config.yaml
norm_eps: 1e-05
positions: "rope"
tie_embeddings: "early"
parallel_block: false
init: "normal"
init_std_qkv: 0.0529
init_std_up: 0.0529
optimizer: "muon_variant"
decay_fraction: 1.0
train_tokens: 152800000
Each number is 128 + 24 x the weight over its row's rms, rounded and kept within 0 to 255. Layers, rows and columns count from 0. Numbers have three digits each. The size before them is the row's rms in percent of the matrix's.

# layer 4 MLP down, 192x768, rms 0.0454, rows 0-33, columns 0-191
107:106136129114098123145157129141073178163122115122134122138142124143120163121115151087114120171111110132105097101136166146125124159130131100066153146132144149162107122096113129120140114146151120151104128175087076115133167151118115150098118121172123117151152154111119061106121147098107119117089142143121083079155166126116152142132090126104104125130140143103090123172140099129117127149100129140118134090144144131119160067141124110131138135110100150163127132106165138165114164160104136161135169143098123178127151140097151118125180128108120144118121147090123131099106154130141105102
103:126139104135176118122126144141106100119163128072129149119102129207116097120162118085141148147141120153100129123129119154132149144134104173128128115123170111055129131132099136133107121121128113082143148146089124125125146168144123099139164124145129133111126129116153098126135144118132131145149125160102109103162134172104155179125122123118126121126102114095117118133077149131119144090154169164112123121141108155128109115132102108117110116118117125149112142164120129120176086122102140119111177131129114149165126120186120124166104101128129132159099155077168086136119141169131133132
103:143101109139126112129097132117118116135107154124090098121157153138109133119117116138121133070133155135074171116195176124121139122154119071142138103109123164090070168143160094108131139155135140116096127132095114148112111112150158136119141094158134143131127112127146109101138130151136122145131089121159173166105156151139118132095102117165152137149158156109121161208136090086131138129163092129152114148170121151114137161146140145105114140141147130111120158130153125140128102140128123138118118147124147141171137134138135132141118130147133118126155142134158095159126116125126102114
100:121156155135144122122110108129151166094129142105102136129152122091113131145105124152155137161124134105134139091147108132124086111157116107045118111137193129132123121144143138087188140133133126138142109106102126142146097122088140123163161100108105123100136161124128147118120149109104135123109117101165131115180127118141111109141147131131139130111131155156158103140139103119126111091162142125089120170125120112122102145124100123182111127134126138164107078124149136087145108177146124149161170103114112103144089144150162157130131092128092182131102140093115126093144110141107065153
101:101127156142110128100108109132157116099136112148142123128142140098159123124152125129118152159126143115147117166148099105146107145168134131150087115133128120122158136178125107125056121133096118131166138156139137104130116146169097155167102140116139166113082081133118088154135152109130129127116089187158121150122117108089054160137129162170130113127075165131120107124140153155137107115127097116129090095140118102121098124101173124137127155122134133107150145137168125131177145132100126093107109137140117133099118163133164209103132107119130110141156125156136162108133128138153121109
098:139139136158116128129139150116146132128155147168169185157162077156102129131134122173141134161166143121164107139146137144126137102104098136170103118156162090063156138085138113185155115067094087125137121095164163138144113173144148108106115127099113129176115145133168153108166142132146120113136160164124131136102138150170107112098140166153119117151149175132123139110148177125142093139148120145132138161138156147152136129127142086151104164083142098127116132124146170127117109148104170131133128116101127148122142171076104126190146097121121147120152155085122180133105174130167110122
121:150134147141118166135130131139158123112132145145161137160114097149159125136116141073097143124140119148092137137106127095098104150139130189099162147112099161114129120135151115165111134124098094150094140193136132150165090137110069134048145141131152176139155098153100109099141141114141130164104126111077102102159127119156171109156122125123124114121127128096137131091086130158104138132142138042157135154105111112117116112107146096137138171122143156167141119162131114116116094083145141122119145137135132117157188098153094133141134124116112134162132126126129111098087121089117137136
094:099121132111148143143116108153148128087135149126131158140120142073083128103174120118124114149135134119129168087123162158114143128102110181185110088151118110136087139135137145135154143135153132097127114106119119123103096153152142149129122151155131131133088112149127125135128064086108135142147144140115148061126155137149116110139116155149113090129130111136134111163127147126112147171130158102112156123147188095151133153095133154147173130128116132157145092145129139154099101121109168101130133155144172106127112102106103117078135156112162148139147088140140134122121123128159125126
105:137123176100160169136149111154094156161149112105141114105115127155127141155122110074162165117115150147096110142159133145080153149133137101087181116106140122101130126174140105130130113159162096167166104120137117106112109142162139135164143058096127135099153142117111149150122156114124140134146148117120075122117112126134078125132145069079119153054116095130132131147119119136178111146100154099130152130123138102138113148104104161171081143060114119137134154094115145147112116092120103150172145122166164139145171156093091168122161158109143149168147121125150110106152130127101151106
099:152096129152131071122146135158125149135145102168130165102138144073092148110133150090104072118125130111124140117159159162166155127140134070080112145092123105046138150145101126134151150127154075108103104114108142117161142092125139101162165155147133077112102105124124130109117153120121132155118157149200172157106150118067117128142155145111097109105130126160135155130122094130111122110136112175108160136128115107139167139134136111141134169117104184157142134150121090123107157091103117072136172131141136152149089142149135106125100106137144065106127101169123162100119183091113123143
102:129146116161128134120120069110096112146149131088109130165098129149126147098094103159132078065100111136119118115163098115166139134159130094175097120173082087123118109110112123151129159143158136091140144169118144154148130163134105128116153138152174115105151131119121137133121123177077145127144112191096125116135145112115144109138141124155155141115140141119143130134099169119136116184152107158124142112129123145112120105139139161101100177161114131073126098147123130081115101149114123129107115166102126111138090096130167137120152129154160094095098132080134153133125128116113102143
104:130129143137126148138169141163104110117116156108114113123151108144124117115106138128085118126143133141174118177144136118145107137120114140194135151187143145151163099144155103123091123139153135147130138129109112148128144154100134188116123122119159160128148116117088176109115143133148138151142156125145118130127133132159169084154131150162125106115092097148132163150148111118125110110101103124130112087180119139163110139102123129132160107126138142086130150164153129137075083141139128150112132130147127123140165136154161107142124192160140117132123074177160139128124090107149115126
099:143106133148113139147145146120110120132114152131131145124100143092128090117095091142139111161118149129123175119164135124186170147106113100119131109105119155084135112112114152160145108126092109132141118124177146110164072156174138134125110113144104080152104121128124092158176135144123114063103121134117101142112099167099114142127147125104093172130172120149109110132144098081136100117150056122104142145122098140117134146128142148132135114111101084080088083061148106136108121147084120105148125081166171135171123098147071104099097128154125079141103114125106129137113117132110130116
096:135145122157134149151105111099124114112095089171134118131101121110120161116123130131172113154125122114122146093105129133158198166124095132144135105092152132130149164115157119134142139138135131094139122136139155163113177174092118133093134108116136108120140124144140114121069088145134126115133138166165111119126149173137162122140148136153149179110103162159121161118134134164110051135105147110128109135122119137112129122141140135173178119172146151078174103120129106142146149119118136105108124160108124130121126144140129101108114181144119115129100112066143167138130114134109116132
102:148150149166142149126144108102195128139108132131152150140141116132126127137089112142122121096133134146173118128125137115103131177138081141115122089129096123131109134096107103172132131140120095160102142142106130093136124098113138115104166108142092122161161153158117134145101107137145096090109110157127150102095166114113112127114124148177155141103164097123148110130121143062142129145138097135143096094095065096154144109141083142142153138059126176131120159130171115079086092158112124111154128123111104117110126136093114139153152113089098115131150102140143143098157104091110131113
100:154078143138117169108161129111145149124098135141047148106114132150093140117121152127105160185146100135104092156152115139163107085131139097132110137159131162107128108126145185115120130167115104157142110122175118089144162092120150090117173154100135161126125131119128153143121118122156163094101129140113135123125109099111117120131108148114135143129124138164122113126118143115169121127137118110096131149116120121135174157141144108123146153149143139111149118130152101094124152127207114197107143131131107135117144147083158100152147124133092128079137119141126103120114163131129124131
099:099145130135107137136147090142136135115098183115150104147081142108174093111120101183133155103110078093094097115153130146168106153143162129154128121100141119113122112101135158118166133144159115067095128133106140114174152113115146102101109100125129100095108138165135119146107132147121107134102131134129140096136158113142084166149053115154118099110106140169154122095137161142150128113113125165132140139138122135125121152138083094133074140169100133110115140122137104159116135142099103071105135118115115117120141115144157123156155183140161138177154098156119113148124178154136148088
099:160127113116121123104135097099122121136111147136110128160108140143089114154135125151146141138127118142143117118125101090128133115119139126142106185124096116132150143114101120133136155141118129118133130167151126142153146124171116149138118116154126088114132153098148118134135122149165166085090097148165160108176154121149119141096121169172149129097144115152139114131110132161129127125142115110149124134115135102103110154132127151134171140113103144167118133115180153095136079136132107119114109100136169166153073128148135122113150127105137066111126128127127110146152087139210113091
100:121143088122114102135117134134152147140075136138108138119097136121117143112111129178099117136159113098116121164109122150162165108139124109143122136134156139115129123112119137129143152128123140151125150119161117127152132101130140144132104120111121121128106149119114165132163161101156096144110133133130109133117140121146137111108133101114105133100141098109170135145143121105129103147161123084108107122104131131102134161123119106128153126091147106091111139156134150112099123121113088098149144118140121135146131124127136111111134123129100151185116139070155135097153132149098123111
096:144096133143130155174084091120119183149089111127141162166156175126121081089122144172062145123142167163112161128149147152102120127086127133140144185118136124124134072100120172140131120122159167079161154154170089170125130106109183090120121111097122137156139136140142152150128156126132108179110107144120131183085153101117146111097117152130108129134096134115130121140128105142094073093113110123111135131138115134171136146117128120102117124188160139088115156119158116114130153136169131122155139102120114127144124148109133091095124116151138119131141151138136123096150094175115179126
101:100165128138146147097094151084102079095131136119125128135148118146130165091173135150100115127098088158140127098154115156105120155123140131139107152138139146142129093148141110157109126130103111177126168139130152144127089131110116140112139113141151134103102086164136115130137129158131100109165158157128140128154154154148140161119139179102118105106089141142106191125139115103166128119085127131156118121091141138079128119073130130160184090130101112138107119116168192127141132120154155103137086166101078117113126149158140110119176127107152125097103125127121133142116078159126070130
095:133094116131129127134135140131144149142134138168146111164099127141099133144159121150109108169095144161090139169102108138169170095124121117097125072165120130113133126128119119171162126142096136128105186114157130127197178112151090133111122119136175138167122134135075111127133129136124103119120152149140119139123139118119054101096072159149072178086119106115105136138144078141153120142167103111141162113205076112145117141139115086177103158156129138102115120147125105119134095130135115117149095134094130114161134157114124120175078120132118131087116136105146128145120084133153109137
094:110133128075139122169141117106154164102156146099113152114143146113122093150131109118128100170104122138145112118152132125139086105123107098155137139111121151099149149127119131140138131129165123128115133106117123080156125123150147107110135097069121112158130103111116102135101121149099144181105136131144102125141118102144148166126130098094112184096135155132134161134109121130133093139113179116129160125146107109109116104150077156101125170140133162137133123109129129113110128106122141133135132105162145099149123137120110092165158163103106121129126131157157121163111101112168153133
108:134125128149113126093121138122075130122119094154114113134116100141142120109111097102166159141166125105106108144114155101131158149096152141125121106108107112198138115100157092099147143150116132109089129168125119167126119084143109146083146093151088175132135114143121123112105127085160084148111125137114104145105112172143116146132110102180132129113144125122111129118112099133143105141104118098122134130067163116137093141102171129140116146121150126097167096152156139107130118134130115143077145119141102093131156122116140112135103142138112162132142098109182052187105095113134146137
095:094141167124149111155112132124099147130172152144108133126105139176153089126123079134155159112143114127162119103138126151119107092153125157138128092126134112127150099102121117143121132100150123125118120117177145141119136135107137180115142143131097154141168106105127092074108145147162106106115106155116172098137119128094145084123130139083083117114096094082099104152083112124095123114138110112125087127128129164140145111103103136128126169131182142183139141155087113166114117126143152081110154122134128122119137135125103110136141102172137140160106131135101122110099177106167174112
100:165108155122174094148146155113129096161159163114135102092131088136108176145149128140106088122125126141095171145084064110128126115124115157143168174132150102148136139135084112123132124136119113173111115149177131139140117127094153125086081130063134112131133155122134153131134168133083164117120153081133109135114133137165111161160102110119108132126129123089120121141130129161175152115142161114075133139134187156116152100103140130140124119172112111116182121106114121098086139142103117147150145077130090128141152125148179144104127125151141097142118137131114139135134119122129148124
095:145111118117151134059118132142127112117130123134157145115120132094121135065094126155138167148067125127130119194143079144180156127168143183141138169170143157097105133151129105059125124077105157125117110139131102149091142133129154121140132185133154156114107165103122079152164151151124127152089177156103128143157154100153114112146155084135127131052113106128136123143115096122130139148110133142101085133102116141092141131157091098157131137113173138169071134152121148132137113131110111145100139130142099107134124109102138125190164115132113163098173126120128138149113153105137097121
095:117115156087130190131119153104139117162147140134130157169104132128175106122120133143123163145115116141125134144098140141126171135143208112133120098141109146109154112136158091155130126105120175110124126160104134132119097139128120103127150112156112121121113095135176112108135159125096106109098130104089085075145151123113161164141147124146118121153136151110116171114181097123156095118126130116135112089094124138131136141149063142138104118073111119055098149153100107128110151135112164156095128127158173114143123143116092139116143095126096125104176143110082136122122107119100155126
099:151128087104118098106105106164100113142122132103121146112131114091122078143111132085122131177083109137141111135114161141112092157120134149151165119092166123051123130117141140160108129158147097108118117116083137170104152115128105158129167123114162142153168105125112129104123089113119126129149120149141107139125102135085109157103146077142156144150117102129094145106100156134122117170146142113135101197129128155125092158124137117127138106102151160171103157109153145150115099116125166156120150067117140123104141142142130098137079088146153117103109117120099113141166129143145144133
096:142132145175127130097139128118159133119140159094137066135157153114160139145127147105115094102100120135152138124128114115147112124140165124140143101139105125110149126184149106143127141134116126128070129088138111092092130120105079121117150130146120140145160126138114112096149091137117104155115107170133138177124114168077137129109102117162124097123103146168093112134151134154143155122127147111094115124072124123137163124156140123155147175146126154099119139157135141095149129129104108083157096134151131155146113139154110147093114093117171150154161110144126137172133091135122136149
100:123123117113108153117106085107102108126150089112109118148147095109161123138131128109158107121122078140176142135135096115144165144097107150118114159113103120110149136129114121137106137154088157076103102133128148130143177143111164138117143121121122138122127109114112111108109128130111127078132120131140131144137202135095102110168094122146135128135080115136150131145107141131096150146155125113097146119123143093171092129099135136158158124115141107160091111134102186131124146148133098114106154144081123162132127102156144163161122098134064097078119106128098094166083135160127081127
098:102149076113135108108160162132121088122135121056140102124138130115144139174135142160136140122153121141137113102121145113140138109127168145189112108155124090113127181139132124158152128134128114130143150123145128106122125142154128108145156090106141146155112109135119174102139173143111140125096115108110144175114140160125132140164163092106128138118142144135094159128135134133095138151170175143087123151083120111134105137162112133127096132161128144109150118154131103166132130130103153148132148132141100101139100087166095152144146144166161107097122115185084143130118206104119114140
095:125114116112114143116149143137149152097136127155164121143176111114125141103126106126145142131097133084118142134146148102091094130128133084152114099139144122144150159104157105136120124124141132127132144137140108154114131119128148100085093132119155140126205163121113125127152149109112109144125101106143129160127114119101099159122133112106144137136159079112199143116118105138095099150174127087125137069120127107090140162158135121133133099149143135051101155077132147103140119135175144162142146114159108129074085155131113086127118156123096096135167124147118112143107141118109082117
094:089123148142110146152153158147092088121095094175126113103128118102109112122128117113155129164106150131177103112090111131157176149099141108111115142139140148142104132110143095138158111106150132141112109132167180144108114104074122119141105140129126128107099150079144156124159151111148127148074135079157126119125135119099145133154151111117147094109130126117143142133131129110107162135173075112145098096135120127096132123129157114140125162135109129157157122118106149169149152155118106103104106127119115152107103141140142118127142111147142122149149163120160135131139120116153115134